{"n_layer": 8, "d_model": 1024, "n_head": 16, "n_kv_head": 16, "head_dim": 64, "d_mlp": 5120, "vocab_size": 16384, "activation": "tanh_gelu", "norm": "layernorm", "norm_place": "pre", "norm_eps": 1e-05, "positions": "learned", "qk_norm": false, "attn_scale": 0.125, "bias": "all", "tie_embeddings": false, "parallel_block": false, "init": "normal", "init_std_qkv": 0.0139, "init_std_o": 0.00347, "init_std_up": 0.0139, "init_std_down": 0.00155, "optimizer": "muon_variant", "lr": 0.00667, "lr_mult_o": 0.872, "beta1": 0.95, "lr_head": 0.0031, "grad_clip": 1.0, "warmup_steps": 200, "schedule": "wsd", "decay_fraction": 0.721, "decay_shape": "linear", "final_lr_fraction": 0.05, "batch_tokens": 131072, "seq_len": 1024, "doc_mask": true, "train_tokens": 1074000000, "steps": 8194, "dataset": "wikipedia_en"}
Each number is 500 + 25 x the weight over its row's rms, rounded and kept within 0 to 999. Layers, rows and columns count from 0. Numbers have three digits each. The size before them is the row's rms in percent of the matrix's.

# layer 2 MLP up, 5120x1024, rms 0.0676, rows 2533-2587, columns 128-255
103:477465488487521514465508502517530502500492496493519502467465494527499561522484479494495511447543492518459501461493466516554514509480518533495522573495529491519495500526467520482522501421544554501484508514506504515470535518515497545530517472474478498527456511511483505482491514503487484483498524505499481480494509514527496488491469508525562503547493523491555500495489491534509519485464
098:488530492508497521508474491490466527490511513513486516462547484507482494492512490508510496473517493483483457499487484469531530487473505510551515491513520433490506542504551521521503473561500482502522462495484521516543508528509475512510517499497484498494484502503457465499475551477498517479451483508503485474510555476471532502485474484494532512467506457518514515498530502474512501509515
102:503486509539525456488506501486480580508522507527483445509550493540536452553529493491452528471457513506469475500527510485483492510472489519519498490447545460491549539488478469491439463494512522537479497470505500521504506510503504540515452475532456478538503517457462513494527507500469474508540502510497518527470566506504441501461484517461481544503487551478514509480511483503502508518551
103:542514509507491545529516519485509516505498471475449487487550525480524486519524524486485479499535522528554500487519533463506473468477489453515490512463517488484506516499488471481530491489464510545494497498512531523521512497504499482477483489482479507495484549468536527520440461532478534515531483529455482545544508483486494487519528503517494510475480569479497481491516485507520476500526
086:484483498465458518542476527480554520476506532514512542531508519474482504510524511454468513481524521487489476455482492490469493517505519505491501535493484499463549515528506522489488451492479509541475484458542522499522511505521518541508486513500516481503525529501526484523506486511498506527483504500506487519507483520479524514477500527524459524497482512482510474527491487506512461517544
096:487482533464506489463504495501521513487488493526534534542504498524514497449533518457470500508494517484505508459532463459511486526518504483479486508477481524479501458475462477512492522507515485507489507512552521503534470519515498489461479495486502526561472524521505500465493452487452520480530487492430520439478504511541474512473497509518498499512500491519508491482508496507483505483485
099:516494559523503524495530545481531491453466508498506485518516506469539511483531509477515471508482503511510501493474522484509496511536459509504523496519532452473480473461539465534553491454503465465508519515508513479508471470502481487517498525491489530531496517501487477515508492490455512494541484490511453464500538486506509455489485508482528451465469479514494499520492505521545452481469
093:497518493536558492483494470468511515499503537503517488501489529538509524531497502520517469476505502514486476515475503509524472487459507452513490553482493488492456494439471528506500455512487497531475504486502521463482460456509487490501469500538493434480498511487500468524525507494500523504510478474508486485447525498469518491534506503500514498511518494539461504510523477532554514516525
106:530486450481507477473512500486488516508504488488500494495488476510470513482544470479528517494523497525523517496536488527515503463493511505513473519510474549490531465481487444542499519529521493489526504473428500491501506515460497484537473496503483545534488547526500501495500488501556503523464488470498516530497485499497505521495469467480483469503444480492448483504524500459492481534480
098:481514501494486477505474507473478474491484501468482503559512493534485482501494485484502549492443556486515538531518520497493477511529497488531529479506498460485544510523462490443535484497471508499506477470521448531533493458527508539506508518505501517468483512508507480518498487517513514489538517509538540484506523507528472464488497487480480467502488484512526495440468533482514539535512
098:510479493499513501466500513464499502526497430503512492487509542523493483450490521484476478474491511488494538486478500460530499458504536527454461526480501518507534495495487485470504516447478527511528509500497467498514509516509501531484511498492465513493492489518466493547561518502507508525533478518467473474496483477514455510555523533524494474538529488477512490480493465517503505448482
110:553457464481521514531491513509480506494521531468454522531495546491520566476480513512496493497483471473479498468515492507529510487525527498505533454525509498545512474482532444488536491526519465486466512472475467524472508506512468485518492458481463480522488501491507458509464526539473498516490498495545471517475477492515534493500496486473479527453503508490500490494489496520499438565496
095:501517522464502474493516481478538501543550479453508497505527473530520534515509515479501505503534500491501495524479496440524500484527530538493493497496515554501524528501530524479494499500493493549531531514473536491478475508482514506521506531491525474481495477543506524498506486491545516505461477461490511483438573519504522475497485499476493510518504484436528487549519488524423517510487
096:486484507491510516503480494467527441461493496486484499524458495498532494484481506494465497520469504521516539503508463500449517500504491461442515520498449463511490487469514533518475477508494463552538501489475477486476507492522501478531484510483491464514512503488516521474459486484481552481486491463482500488496497522479518441492488494522503512503515494536511484500463515527498489516567
099:504517510475517494469457491485491520515488509471535490514502533530492502444507490573453468485462549496499511535491547520515454542492465473498545522553500540499504514507504455518508524507503523527495491480527487504503510492508429483498481507520493493485519538485538488484502507482559539524490495463507497480553518482483462470498489467521492522522482561434525468520472453445493488527493
108:492478507463516469539525531501536515489572475510498505489490468502517471479527513518499476532512493515528488465490510497521536492524524488492463495555475501490505500487487477505490514497503480541498538502502509506488503491518451525484465590473517529523511472488555483500562451550505503511510479478505510486515524516525534477510509509509459518461505476476503504484507513512538488515533
110:478452452475468509444510487536476509526478469484512531531508496505505499528529487487477474527539503483493496521472566550503461498490503525535509533536430510573468514446496504542532477473508519525525489453454547448499503507513487559487522533481517480516491519513493487509501487500506499496430538519509488510482502474497480457526530522434534457517479560438478523500479476523529494541453
103:465479478493476548535558515525512454480510499522520469522479526478504481452475514538449518511554507492505495529478474507500516499534496496484507504544439485543493489440536529496476415506498508519564542528478518491498499495509525516481470473488533486488482498519516479532467514478515537522521501483517528531454478490524511505467550461475506536517494471505462479502519501501485485499503
095:470507513484497521480497499531537472486531516505507518480512500496470532454491492469500516459494526477535450489511466467483473513508529492451473500516447521491480527511457493498485509501462522516528489486507486492530525481499496503492512502518504509486525508500469500510545448500465512482506476494464485501536571541460499533459474513502504475496552495505478506475494501499529491489485
095:528498495470489520470500472489477490498499486516480452529514498485478513523544483506508464512457473470482513513534524427508479488513437538529489502483507485480520472496488498523482526520473466506545493505512513494520544511499466496526496474521511502513534499488551490492487466509484506499533539478507483523525467497527531537527519485526472527521514510488501528511480506527450505515523
103:513507515508477525514499505544464492506505487523496503496504473466563513557522470447523491505513478560505511492473495495504545486504485528544548499556504512491482498532496526513503489495555505548461491500545506513481521532526508487485472519504466491525454504525515474476517512519523469469469501520461470488506478478457488440487444522496482476469550510489504501488501489481457500514538
098:500453458486549489461507496484474502520437462486503519524511509507494534483514491484547510530517495453477469491494512480496520522538525536488482496516459503496501493531496491491462507455503497505531500514527515496540519478522488525479482512468542470519478493501496496516513472507495488544442529490463500518466518502548505540496494487493532484486516509484482490537569479490493550468483
095:454527539513485513511533512482473466501479501471505546476485541514527483485484496542531529459451498511465516519489518501474542501492491502456507536479509509537490502501452482467515507520480549480483554513484527532531457519489489506548471538493528515495454540485546448539489477477504487453534502476493526492440532537496484530487482505478502502520536495505501512498531524496523503512490
108:541531521469536435504487505554502513516478485496494516544494491514511491535487501494503506454471510527513517498501504461495485532468458488510525513473554474470512525544466508480489500499510532554480524478497499548533518523505514489530465497479463514454525523475488501449478503497479507492466538466501459497503491563476479524507511501504495466515498537505498534495509530474475500501520
100:499475486541476502514523459554550480497496498503514551464471473454523448493496500518514528454484496500499470459515503511485520509535513509493506534525467490479488504515529519492512456504518494476489501544490527544498469491515496499509527467482525507512477517515481554453439529466495479480528516495542504481512574473516455534497472496505545507503481462513439446525531497455462436501485
101:527505506447499527525475490473516496500481497428484502542516504498495533520500594480505502467565512468496486514520495493546505514513533486464485474492464514512494508540471520504493482478502466492501497473483517491507496457506465477549511520525529510502502464511506470514522513522474506453503499457450542472513570506484483524508488548482514524473508484515516569496499498471430521564493
101:475485519559470489454511503482491481505494497521519504447543510521508567499512513514522500516473490479500509515431518472504467466518513526527479531483467483468466522451501508537542492471505546498466508436460508487488503483507491454463491504516511518506508490483519519530498496482526438497485518481500441447537464482492520527484465511479490511477495486491488501507491525503486484505460
097:506481531502530506487447498476496498539462465504524488479481477497481501496523504461487515509549487491469534527524497464522510468496470514507519489454511500473505461500488507483528500430496478477524511462535487523489486509521498469461491525476511467515489500514493560473506541518532477506518489510495525500506530505509506558491527479513504484476523487500508470535531499516506504545493
113:469498496483476550492541515565479520424535519501522503486512527520508495510482509479479479502522503576526503471486484526492499496513498488557480547477485488499477516508503492512491526518498470486499494480510495467508507523527479505492462515457539470492487518514491496533562522481501483497532501514495468444517520466501528537499451522530496452489471434516477487516502509562500490492481
099:441510452518504500500507447539506511472472521506458470504477518493477517509543480537507494497516497467474535455526479530535520442466497504534482473503522489514517502503511493527479501493494510499518522495486497477475464511513497462496529520511487442515482464490413494482520485541507502503444515506516508507500508487473480488493484441476513497527491509497495522489562528505525481527506
094:532524513520512465476462517484479496539502512544487509491517485489488487457535512503492487482502448531548507557451467506557486568554476497528460515525557500456481524526456498532477503523485506489489454519529484483490497510490526518446494494526522507507480484481516497490490523502501486499518492508482485497485531482510423516490451493434511476494476473462491473499495498502487493512565
104:516534516495522488506531486501495515539495477470503516491517522508491483502500511533517454526491514512507514497498507542517486515520489511471522495478452484531507480480461482498491490492502516528453545503488491500510480489496503477529511561507451470510444466529494465504518530510469497485524492539484494493521483501518524487510515460497545506464520512530465495466441438500532489509469
102:488473494525485516522514484536517485529528444499474486509510474512488514513487484514519489545526529508495477514538516519479474522479495543522520497495569522496494486466517496475465469517514518544539557510491456547482488508486500471487473467513510506460507507496494512493511487509498506490511524510495509526461501521498515474503514499490525531474488509527540509523529488515519472445508
090:559508474533452520548488516522500479501503481492476439461511539482508464463461481522496505497499501476501510448499499539533526506490487494535527500470495548491425528553506470485488512528541497520531461485497486492518484485497530523463499464494480460523493504505500486484529485507520481505498484509484464510540573481473473573486501561506489513459486499518508533494489508460473534531479
097:486479509476458515531513513508524519494519500526502491508512479514496518520504494507511511505499496474481481514505501484485506498528495504514533517541454509558490561551514513507479514480547507463515531494514508490486450455525522500526531519475490485482539474486534505463540518522514502510499455470450505514426496523484518467492518484501508535531507447502486482497469473475507510536564
101:482466493510476469479529501463441517490516511523508524518512538514504504514520507460479490495532554517486520501476519542520516470455536502510523490470492501528489490465517502480540473501501520537468512496501472420457506527536500522484468500519513495489526500466477498501511515485524472474507445483527510483491466493522532495532528471445480498498512478513508495498477523484476504504522
092:483454494514514561506500501484488458477508501488497480518521507488471565525493502491534513481508512519454485484502558495513515506526527504469545496475533506508535489551513476504497475504519525501464479548479554552491533481503464499484502494456480440511534519483539565514542457470513514474485505517509461485434477480494500501453490488512480516522492524552539503521493449507483543516533
092:472525494490496520480499530543519528487553490522466513490479489478481473474474533440474503516438456492512496496475487486490484464521529461517461521502484466508522496512485453537481502527484499526497494499501476503534484484475491544542518519487514481549515448483509498473483450488490515499524463522470532508517536509541473532470531504503484503526500473511505435522477495517515463489462
101:510501527513484530516516520473511453544529530477504474528489487521481487527517494497460502513471528498504465517467532465467483461511501514520548508460502494484517520587460511467514514525490503566513526508489485513537485532489523453517510517532509482514525525518458493522505479526458535502528474442476464536520503512516477507512546518506495488525487483495530537481477465525472485529518
105:488441501519486484512490435514570528507523516511480509504513509497492495479477499483511506492499486493459495558473498472504527502491554524463516483518517501463490559518476467518537489481491505508499507514459491496459474496504496469514486471480498465525505488479510552519508520469529508499505499475481481469519489482485487530500498569542454540523503537536512515516507486520532433508482
098:490487475500488515493489468491514470535521500524460469486446487485523494534498464485459505482514517511489481505534490494468499519517495510502493489505493443500560528507474479502487445527468529537486463486512506504505529465496441480494512506459500547501470483488520484511475518518478515513472535517475480523480524511492494496459477483489520489489436504493509508473482524489469510469510
090:519509521486517485476496505511492506469507478486489496542484517524476498513534527503514530495517467461534470493449513445536484489506522514592500505515499464477479502502524487445580506526454499503509474501510443495481524504495505454486520460505474500553514537539488515492502475549502495520515480501495498475501535504533486469451521510475493513511520475456493514507471491499544478516423
095:504549479524516484499461504508453490469561519472499525499516521495527528537504526524482523516473521481559503522506509481506552491474525497499523487509516467503500517487504547500491490554487509555483494540516521526500558551516485486512488507507483494488492496452521483522510495488481511445514474509554489510509521484516499505533547501486515467537509535499507505488494500534516479513483
098:503502512495483489463526492512549455504462443482498512502474527505523464509485492475493534497496473518532472515525502457467467553530477473487486541470506501497539460452470452440503557534501501513474522539515482515511464497477471502533516540466513510511471501459491479530484512467513459476547508469504495481449521474507513452504512504504511536474474502513462530507523542500497472455483
098:513469485531485488535528499492500508517530537522559440452463498496488490503523497460523493471475521462496467529451496480536524471531489497487496502540527511501483487552485498540519512480458507468517508526479525493523485484455485528489522503464508479531507463506519444519476499508498504472507531510506461485476543486553522560472504515481453560456521510440507526508478534454521509475495
105:543514499521479514516487556500501496485523516493487460507501568458515510514514478527482529498524509493460523499516489530527515486503501534493460520516472534510488497514560471489496471492489457512509485504464485536505445514486522537503487470501506474501523503524475529489519479492472536485495487476517498517479459483518512501454526531493542478449532477511458466520530490484514489526484
099:503511504529538500484445481491503542472507495477497466515483456537476484520471510474475469480517491496534474493465459474545455499483474459510490461505504536481503539522502541495476521468512484558541566516529514505514474523440496456475516522497480472445477507502490503533463515498473504472502505497496489493564525511488488518503491506470472510494523541496484486524510494514521493522535
103:461475481508468439477499464542528504509538498480483515512503503520482502504555510504474487501497554526477489510466471478525532523496506506496488537464498482464496550546567516469484468515520547541537507539521487479540479494548514528519428496485502548539472526515494497509531558486539508507510520548513502486493472535481461516481519543487463474495513539546499535517524515491496470503495
094:518460467521529499489496466514464509487512513513520552486527510511499508524504481490498501504465472469463491527491543492509503516497514509514503540462468451459523548505507468526527496498491530493561539563518452552518522481490502460513490486463501500475521508509550485493495517507522481535492535505530492558468506516517500494442495480472533520558513464507525480532464488552502490545518
101:542508527461489515493491528502513519532499478530488484482556483503434513500483500498480514519516464497513481520499486485503488540518492444522490516531516535496519530545466527530523526488500503488515468514482495453487513523490516456561496445495521492504447515540483538539525501529505501456507521540498485513516501517505492485482520494554518477519522421517464493439535464468557503461514
101:555517506501525519495533514453496496505459533551455470490548512535485505478474484497495498506554506496477502525489524470547483486515503478437465499484496518495490496488561494492520508482486511518500514518550466534530481540485472524479501517489505512506505513522478471552500489498520532455507491522471481485504524453519516488496481549460508486472515497488543507547501479519478463540538
095:475476514442452498491504460523529507530478449499520509528478476523535495500418484493453511534504481477518492463507524539487493473528488536536525525465510508514493500526487495488498464491492498517505497532513513542435487541510507498536508555507499497487510472498480508496531507478470498518519491528523485525471522532476511464508498470517495486558484472476516521494495476495437491498487
106:488495534506495495459488508477511502490535492470511503521477518513542517491488537513502494505514502533489510475520534503502485526525526490475490497506489494523488492473498471465490523489484435527534486478473467492512521496502535523468460500527526530473487519520495549526489538497450527459519520538506531493508510507475541508508529511483531508522439496486514465471556515472480448489559
103:477505484489491520485515506516491471485530528538479489507506445465469521491482520470477487485494495476498513473445475468487478520474532555507533471490510534497513490513514508472495500516516491531511520496522528525522509474494485468483476487466550545517540501514490544501513495490501517534490486465528485543502452504508493475473505564481520496523493501469537463473507512501466521501477
096:488506538503477499491469499499497511478511468533474484496561515507486484519515484462512457504528526484492532505457509504523539497529499451464480456526536521454504496482485504531507550480517469537505505461476489500483487488503540487469458482506473497540490507494493485526498516493483492483461502491510522542515533508501510480488472496504486507537509466522511539460506497515538520503497
# layer 2 MLP down (transposed), 5120x1024, rms 0.0135, rows 2533-2586, columns 128-255
100:467475491452485496438502484518484487485499502509450498503452523512415472499489519487518499489537478490498514510527481536516480463497471482477521544505535532517507448537496492543502568424509491468503507510482530509493488511521455541518531484556488517510504491529496483494500539471516524495457512500497483509507469472519474501493520489486491490520516466527529513496534489488482487429477
102:506507516503494544488472508511493471461501517468476526486518512485509494513546515510476477496502500497464506545490458478497527523498500507497491499556499486517481511468533488510481514509488503508436508472484461490518519520527476454488474550547487481499486510501497471515482505439515484486485503513493504479539513505518529513521488459479485493470473532464503524531503470472494512517513
105:537510499498524488560487493507468515516482507490495466499500502502477479515529467514525502460524517479522501499448522491448503490498486491521542514501511495500465481505544531501514505497495512538513514522503465512510527487553511518532499460505457451505520519530476480562455482489483465520507489458501507493532547491483491516468468495492547478534520527522508466501544493480499461504487
105:515528482547489469514505541552497502530531516481485488494522481474505491541457547488543505566475450514495496496466438452508501487493518512484484502494489521529507525486507492541519516529465479505471507477483525515478520537509513462466476510508474476469518478476513547539474491466501475480486511500496483524460502484467543510525499497442466492480475492494496487513475524514484503510477
084:503499523534520488506491503533430564510479471466546519472498475532508475445494499513461488546493450475477528498448448481490554471568491544491546476525498484480540514541546511501468540468495508456533508537482489465520516530491465443463508491506476520528526505463549511499498522477451494485484513468533492494474469487510497545454478502460507496520542477496531526527501508510540486498466
097:502506508530506474508492553516500510494468477491491498487489489510509520467507492509464495468462515491485468502546489450467517473535537483517475561439500492482497497512538484510516518533523544465491473525528534544497459537535499464505489484490519504488504478487469476520522530480472494494531546507467549462508505511542468469510517488486525496502533499513504525495515490473511502476525
099:512461513509516470460525508485518496517485514458481470463467505483519493498481529489480494533493490501477475523498482497477510504493481499476524447501544484514482463509512529507521506514499442519509510518496455482489477533489500442520469524457507476540477485524519567490498497472489546532505496462515470494495512487479524473501507492536486477531488497516514501519489446497486525509500
095:531502497519528490519489439469495513495511512512480551483456514518535543512430516517523488506511516468453470504528537487469484514506513485489460445522512480499533488474535522519478510484488468516476500499549470479420511474491487521509454515529489513484468517505511499527465474488495513494455474467503486491470542464479489494500527485502504563487551530536503487500545522538488528497499
110:493430489499527446430469470453480513518459524525465498506461512497511537518485525491537541520528493482508499500475534501508504496489541486478475515553470505552545498497493525522497496496480461517484484459474510544483493525486535558530502488496500518496495527514506460469512526492482492483507457530550505478502484517531502499519514481451483525473536512462532489449528495506495517460456
095:543531481493510503484485506477559500504498501516515527538501509503479498533515478484510490502501462506477526503482472473538465483493547488471527481500446494523507468521479489504490473484480495476495474529432495536552510522458510515531509537532508501419438492513483517511497523493456495511523503515499531511514504509485520497490467495496536464507480524503480527502494494481493497477519
104:524498485522490506510497515456514522515469466508534492492523541532517494471488483504497489489491490516480511509497473527517510501516466526468506467476506485492472480525524528496510514464491483506507481483496496515498475517519517537431517480520499482502478513556505479568512512562502487495519506563515469479480481524501495520513532540525506518529524498514541488510502488513493505473480
126:490527524526497555486525497493541505535479491569540484485495481483485409501514503506511522481541534519533480542510466474474496493488491528476483548499497502491497517478475576503508488464503507539509508500495554532516493465499513500497502533531498516498490492516499539540545515484535502488505523518483537482519505502490477532502507504486527480539503494531488535518511526486513523458471
108:520510513495441484523459454490483489519512506506497521508506489524500494513501497515494506513507475523504543516497436502476508490492507526490492518476434504489521505477529494473492463508450491461497478538482499537502486524547517498474523498475506459520503532502485471487474485497479498499534543479500502498479468514508519525526522533490490536507518502537485543535488507510552450481476
096:477509455481504506478488525503510519499514469481511491520497479516486499484532501523527475517490496503512528518474485482492514460467452467443480549456477493492519527536490482533471557500502505502543529532531512481505487519510482521459487554511496458490502490500498485527506522507532525470491513493505485496513448473558498472532480477496496510491503521474488485522494495554556470550492
105:479517496494476488521483513475500529551487496502512479487497512515502521522528483491499518510479504523480505493492494473514469496483532499430521504498543518510468517472502501477502471500527470462486491503481528501491524503482507472511498492544505487512492503528529482479519480521498452508508487450491485510468449514480505492529554506494481478524502529500528547490503491501464541466504
110:540466495492483550506490501534503484534490503474522509518510492532519518472512500511501521537483496496517494497523489497496496533506471435494482511504477488511463521487454498509533547505474512449471555504462494550502513530503515531441488504516534513504487520511518524492521541501511486496513525470547491495479507495501495523473492516527498462481501530477496546446484477487490534452469
109:488477530498503503442519516474522480536478515509506513503511471483499516514510511490529544482528535490512508494501459534533476544469495502500544547497507460522479487476473487464489476489509531503480503495489503473488488527480481530424516454482495450541467502520468483515464513536496524528484452487527525501532468506454508495516499492462531467473535480496506507488495481480510501498512
099:496523505529488560505485523495507491518464514507508493490526527525516483487489493492490497482506522494503493517539507530470506488499495495477477571489495535510474569460484480529490447499502506476502523545469444539461485494481474518510452498453522504522450536534505507518531521490584494506478510543518538504498478459494571493520507492455478486505456469488524472518503453474551466489523
103:517496499507524514530536502513502500480513491501467519491493506517493476470520508512499502543500479475482469466531513495516497472492495489461485506464427524510554502497519479482501482507526432460453506540468531507501511506513481484527473476496505483504529523520480459525492487509489454510506470523506500525524526488536551474481465527462487515513555512507475462499545492520478439464542
093:519522468529507489480486484539471533496506469537504529538496492497445515466461487497535548565528504522508566457503477498470486520478485497523492472519499493544515526495513430520469488531506493486521486515497532502533474492493485465512529508479546484552495505487509551492510483526539516487503505512527449478518532510506481456526515488468517473526525513494521515510463544492512479457502
102:530495517502514466490496494531488472500474520499518487480465453484531515566493502491496482494428496572484470498532496485478499486489553550473512561525456498471548495509487505536460527551524488512498525508503501511494515532474505474484490514519505530504535538537510515478542510491527449504500469528498505502487507510495465478510510527509544497485490474521523486493496530498479475501533
098:546461555530526498487508522489539486501463466513456501495507503531451486508508507506494495512524511492556457497506492498481489472523464496486510497500492476473508488489490512502497501497483520519512525496493511533517476487515506541508500505496551463500471505474489515512495491516494493497487464529472521513478458489505455502520460553491500516476511485521448478485582484463493502473519
102:485503510543532452500538526522457535524492513514528524555539516580503533521483484522449497494468475546487472464577451517492561506503514466514557543478537493509487518476507475514499540515498572493479544469505514494489462541486548491522507489496477493521480520538515489491469492495483501510515491485528529456451483517487503485480479506481525495509486474493478529502486491462500502498527
108:520491570495523487458497523471486506515469465482485479550503506581524538562471506533523505468483519532514492455492508485537497496481461467529487473481489452465504511515487506500491490508512500504491542479484461536496496498473555475517499499466506512501512480517467553467494498511490457504490526486525496513499497536493499510459523499496482482504474475512462483491511508475516516475485
101:542485464490518481506527522493467477485484444506498473533502505491567496488522502539466487467521477559454478501524562505501522487506482527533464504479481478543503524472476470506460477510486480558511516467485470560487488462501475482474454547482492494487521494453526497496487515477541536476520524483513496445456470548501496541520515496510508524498504476467505532524497491515525492510476
104:487481498490475512520529470520463503499471510513488516530501512516543488539489505494480465499483492481538487501494495471447511514476498474441472511534479504496502463493538499531503492532492494485510517569530489499525483522553494484482522481489500473483514496507517532486491478482517525513495508496493495505508441494506509497518496456509469466573546520470529479523463551491525470474450
100:471483507515494497539510500512569528485495513512528502534469500457490506490538476484516530483526501526503498499528467494484491489489520499488506509451547506505491465505507471470492495468504481496452516498524545467469513512474480508518510507514515483487504495512519549509514517486500503524495473518526522487531487478502525502499468528511535495495558529500499485531444493518511510524496
098:459466476499502525524439501473498514469519467496504516506561495523508443482480509501449503531497522515541511485532495523527499504486489451504475486467513495525491500463440410472519512509496514523489480537478513494533491519485528520480483511451475464529502535485478480506520554509530484481530527484457498496476479482478524505545500469484510508491517482511518511482511513487491525482503
102:541483473503516472503521518506466509491484523503505508478496429525482475536494519511540496482477497506505490529522495510519518493477517477551456493504508519495484529497457498496512542463467529549502519536507477503515492532482427517496490537469510536508478499529483493517502493498502443493518503486511480515523543479478520472515493501509509524513447493506483494506510491519490527491510
100:523470487493501506491456470515529498482508517493486509497504484507483540515537470534523537522465523553518498491521485481482519499473508497479494490531514472495493523479507504496484493523526518508538531473481521543473508478490538508459510502494516519473536450537481493516501463468466497477537466516546531500504504475442501540507505527497541510522514498496476524485514454455499518467518
098:479514502508481458489506498475474464516494537450439493522523497508507507470509480492444468521482508475549517540464494485517489488478487513474499510531426497493536502538501458519494532477503476521483526515541525512544531494477476538506481494500460477482489511512537570515503502510464484444505513511523479486473505500501504532489541516497504468511499542530484488481534479514509545480500
104:486530535517479511482550492503486492504494493483514550501469530536495460470500521498510506499454501499508512524433499463457492499514508500511540505494537493519473503492519500489483528510483509483506466473513530486455458484501459501507548489499508502494521483516479467496541489527548486508505509465497506539467519547513510524487510508502502536469526511494499491527448482493459537526535
101:454547489503474525540506519518525515555488496493490490489484532495494513521499506496522511532488509477502457501553469496512494526498519499495484515516516543503438447461497480443475520450514547458503532502461459495478469474490489486510496477489494468511513515486482515504522528541513502486469478450520526507510456515516509499497511526501506515524464507507513516521515502506492510447515
097:474510516522516509520519486501510510485506489484496494487481537493480547543519530481489501474493508533467490491498505478446471466478519488476475510519448444462542457468526480494492519494465489486492492547498500488520479555501467499529507516457540515492515464491519524490522508494475514510504544485495495432473415513496519455499538458494488503516509491512487483426502504520545483498496
095:477520507461461472508506520496550521529503526486478489503484477444475505466480476479509480447505450478505516482495538499517524505528510501530501471478518475514507471475477536511465454474524508524496479499486494454503446496538459506491508496489470498479479577463522558491503532533524549486500526479497510481542522518544508541507491513531455463464504482507484515493489461447534470522422
101:475462506494487491517519515494474486506479538541556519491516505463528491482509477510494521508486471506462499493495502518504535529508517556508463494492542561488519496522525504511522504496484517463489539501488533512510519557469482516479504534502494500485516492503470551515479463500535497508487482527506466497495524509519515459528512511550499495505508526541527497395486535505466502520510
099:522487492459481519438497460481488445475518484522500499508484470508462462478542503513504513514516544445515495512499543490530515492514498479498509508459531511523517510516533502475520512524467515502527447504515486525464444482476519460525542477535531495503523490498532429486524531492508479508507511487533521536496491505520478525514461474513479442502491531471507475503530499531496529497525
095:529505511537537526469495548520495485510467503484489480512490493514540525493437483484509535528526520505468492568458481497483510459535499521505493539505491513481515552523468503459504532469496491514523518537541431496506518546478486506552533522496496520511548516528492476508492477484525482551500500530498500525511495528550520532485499473495515470522489488485524521554494524498471498513519
097:505524523498521524508490542479517485497456524468460470529504480500480496460479470497469462506514534491524482538504511484469519422454486525529512466519488504500493535508468515479533529523495510487490541481470488465557487477494477484491518485527522518520526503533478493505487540475501518531487513507487466484530458520502542526490533507527486492545508474485471505501553473506493506473503
106:500529513513501492511549489458514496510504522441490538499492480509482481516458499469526523497479537516483499489472512539490499481452540513501532523538486548464516503479482472486503479497474505507520512536482463499514480521509496496536507552537467502447490550488503500509524543466563470537502505503524502507482514517523489519515503522533490492491510508533509539510479531548463511520499
099:502466492532513487496517477514548473490480515523466472511440449560543504500471488494492474439513528500466441500505466507468523487510471499440531460494537475510537469506494472508501475504490492507487457512502486458519527511506466536473515532475501537523510485482522534491475433496515511502540486552502531559502491487480549526464471492504473472504501498486517492497541514489495457495503
096:490511471490495480484486551483515525501475452498487475519524517526521532505548500465513516556477501509477489501516495517561492530492518514521475514491469505476532473499507502491505517489490490479480525503511498491502465493530518478499529473493511496551475492519457477439517524507518485497471458513488496484442521498507466482497520502512456516509499416442495544548465512515509498474445
100:513494491460515496520496495486508580542531493506500533489545520471495512505484507476539506518515473518501488516502489539481511519541534483483494494533511502494523510470519490431490495536471514527481509490485462441478505544543491504509489467504528500486515492495511522491485477543549505464493486531537517484493486487498468476526531535452538518434498470533548514501501455478506503467476
099:530487527514481475486508497525510498540481501511501466495512502504531497497474501511512525516527454545516529507561522529534483541500482492518488478492467536515543527513500490476499523575515508492489516515499493521520505529471478476485501545493493484485488539493440502541493498502480478521532502513488522503484530500477488487478517486442494504480478491526470526511529520476503450460510
100:458463469561515487495482488471492518496511483458473506493480478494441496485498488504519486473510488481515489517560500507506476533498499542544540471513514502510550475501533543457534507509487516527516507487503535448481494489504511445481493504516509492510499487511453531468522480488486472496505503512480485505479533503543484505506502502522523528503519539489504484478473498487482446506495
101:509489512511486498509474537510508473508525525504496478522516493488532495470543479511531495551517464536516474499509528506514539523468484488526513468518474528491440516525527498488483517510499509491555455491501489496528439563469477497513457502509521482484504540502510504463466561515506527487466520497460483474512492458509482484504520541498521507462562526531487546520479475520496526528564
099:484476478466533500537489473521483499518539403507517515504489514527528491537488547489477496502486473495492523449484450531490538469463515495487537509500478472562484499487532493527461469476470482496514485534530455488521502499509515496518489517465542450488495483486510514487460497522476512478501537517525459504484501517501455488511493532528520521475559472537486485498492466514479485475531
102:486494499500493477488514497532495460507492510521502510510478489520481509522521461497509482512487505525448503508470471456541536503489474489500455487444540520475485493522502502486495458507531446534491510504535505447495453519525504475506479488499487535500461538461535453500525501485543513510514506496506501489518498525516489520525519495530494511487485525533517510503558508476498532486516
097:506477501498467518510507453515531457541516508464495494518457510495465497497492476488533474486484468460482467501508542501452482532492459506535473467463509451485466515412473533480481514508476526467450523535512505527514495495515497445525521485466538546538489502471473515493515542512505530539499511503504486514509479498487465520532505501488553468504492511477517552554535544524510495480483
097:501489528525470501475490498474499488516506471492475459463511497483518532530460512498506543524480506507510506520488495486505439545510500474551459493541516483514488514516473506485447523459505524496508495531484525477526490476537473519506531500453539511502504521508533468543517515490489529493484539478489529488504526491528490480523526488493511498513488511468473506464530503495496497484483
100:475454515480503503524498498494534461498480502497486505504486503566518490490493514471528497473509517477503503491491524481466496483511521473457472471464508467454500505499554492525484453522483505495506505466463488484547461532482476520496474495491489518526508512484505512514541460511522525530503511544533491486509484492504528528537476500458497558472490534483489459504523518471488526486510
095:481502543485478526512479523504480519519550461496466512502481484503467500498514513465497516514493516528472538508502471497507517536519523551466493476527482524507499500511525484489499450495487545503495508519442512487479467502504533458495495494464472483504447489505482488494519507478508510468498472492496506496554478471499528541517520489474543485525515492459464474488506505499524513503484
107:498477494505487532508487510476493480496488470488530503471473506527491512494514508534505473517505521555430487490519473513545488461483476472491459518486490476486478467478491564471511501481495502499515478438504486483504492495469527533472472541538522509474519466523496522484447513502477484478514521498486523508504478518468526499528483510528495549507473515501480546491502506478484507460495
102:509549510508504477455500546512507513526492512501535515503493481488478463499460545497496502512486512522497507471484482516514474464431478490536505492483545512477543469509475510511491531523487530461523493526451468537508491510504492504507500443533511505502516522498495503493527509509472507541498506561518505512490499472446484457543477539487499496497539536526535487462459495492493519534543